python train.py --n_layer=15 --d_model=64 --n_head=2 --n_kv_head=2 --head_dim=32 --d_mlp=64 --vocab_size=4641 --activation="swiglu" --norm="rmsnorm" --norm_place="pre" --norm_eps=1e-06 --positions="rope" --rope_base=10000.0 --rope_fraction=1.0 --qk_norm=true --attn_scale=0.241 --bias="none" --tie_embeddings=false --parallel_block=false --extras=["some layers without attention", "local attention windows", "shifted keys", "hashed n-gram embeddings", "a smear gate"] --init="normal" --init_std_qkv=0.0899 --init_std_o=0.0 --init_std_up=0.0899 --init_std_down=0.0 --optimizer="muon_variant" --lr=0.00894 --lr_mult_up=1.01 --lr_mult_down=0.7 --beta1=0.9 --lr_head=0.00697 --warmup_steps=0 --schedule="wsd" --decay_fraction=0.455 --decay_shape="pow" --final_lr_fraction=0.0 --batch_tokens=[8192, 16384] --seq_len=2048 --doc_mask=true --train_tokens=104000000 --steps=8570 --dataset="wikipedia_en"
Each number is 128 + 32 x the weight over its row's rms, rounded and kept within 0 to 255. Layers, rows and columns count from 0. Numbers have three digits each. The size before them is the row's rms in percent of the matrix's.

# layer 5 MLP down, 64x64, rms 0.124, rows 51-63, columns 0-63
099:077091127115113063098128129157141153178143215104124154089150152138085167128135122079139132121120172168178139136092138113175117107187093058098141092078102136156106111161092165091117124144112157
118:144139154113062115174145187205127134122113091110120103133154094063131144154159191167126176091124130098125137155136171121149161090128133086120161087121132098128089107103086170161125168191103178
083:142154169144146132150145126115153151098119170071151114150138140132147161098127086154175158092092111103120122173103183167112106131157199159075073140063150193130146080168146087116165145129097176
110:084130155186142093160103168154140118125072094148085171104157118102177171135122139079151067173120111161089153132102080107069104123114163117133133139127098210151098121108156116116158182151076138
143:119085104084111114090123090101130157113125212137164154063108102160097113140069085092101073175130124120136135140119086121077111079160176162133182170113120159110165111132157084161106112107107095
100:081169139132124081152164174193171133096153062139146140086084155128082132093129155111132132141134124087190141142101110097118173148131129114143141083122089168122161125148084181054110180081106120
086:122125094089148127094140062153132149102139161128105162157121225118137161134096082043158129151110130137145165132140099116121106108159169096077147144067067165124106114167133087080145095145154142
100:140151109092123083095143105175155126077102173143131147078114164112134110147133118081125067083140133094165096080124124130164133146106123122052089117141089149151154109165220165056127116114097109
088:103070082179106166102088111138128114074158203122135123110085153123154121136173133079124130109134068070145151131158110127116106073120106067104105104107148165179094139105154155175143121160154183
105:074073168140116173146153074147106131124102132155115114176083104174155088129154135165107179125144145127110167157152115149123171107114107087080169165174179120171080132093149107199112113146186137
104:149136157161120162167139128101119135150094146116062135114114132118102103182185165151081163115134125126119086095136120134127132202125118085142181092171105136186103191115188186175153128187154131
085:124096144139114158110119146121116193134107113125120099103114092105109103111086116153075135163166110200101145127125140114117163164160104082192178136159124016183140160151132138157177139156151164
077:117076156097127103146119110158169118118065098135147165145165100145151165174134129176175071083101169177127133125084113136043058100131126137157124140166139104134163115121134166143056128162136098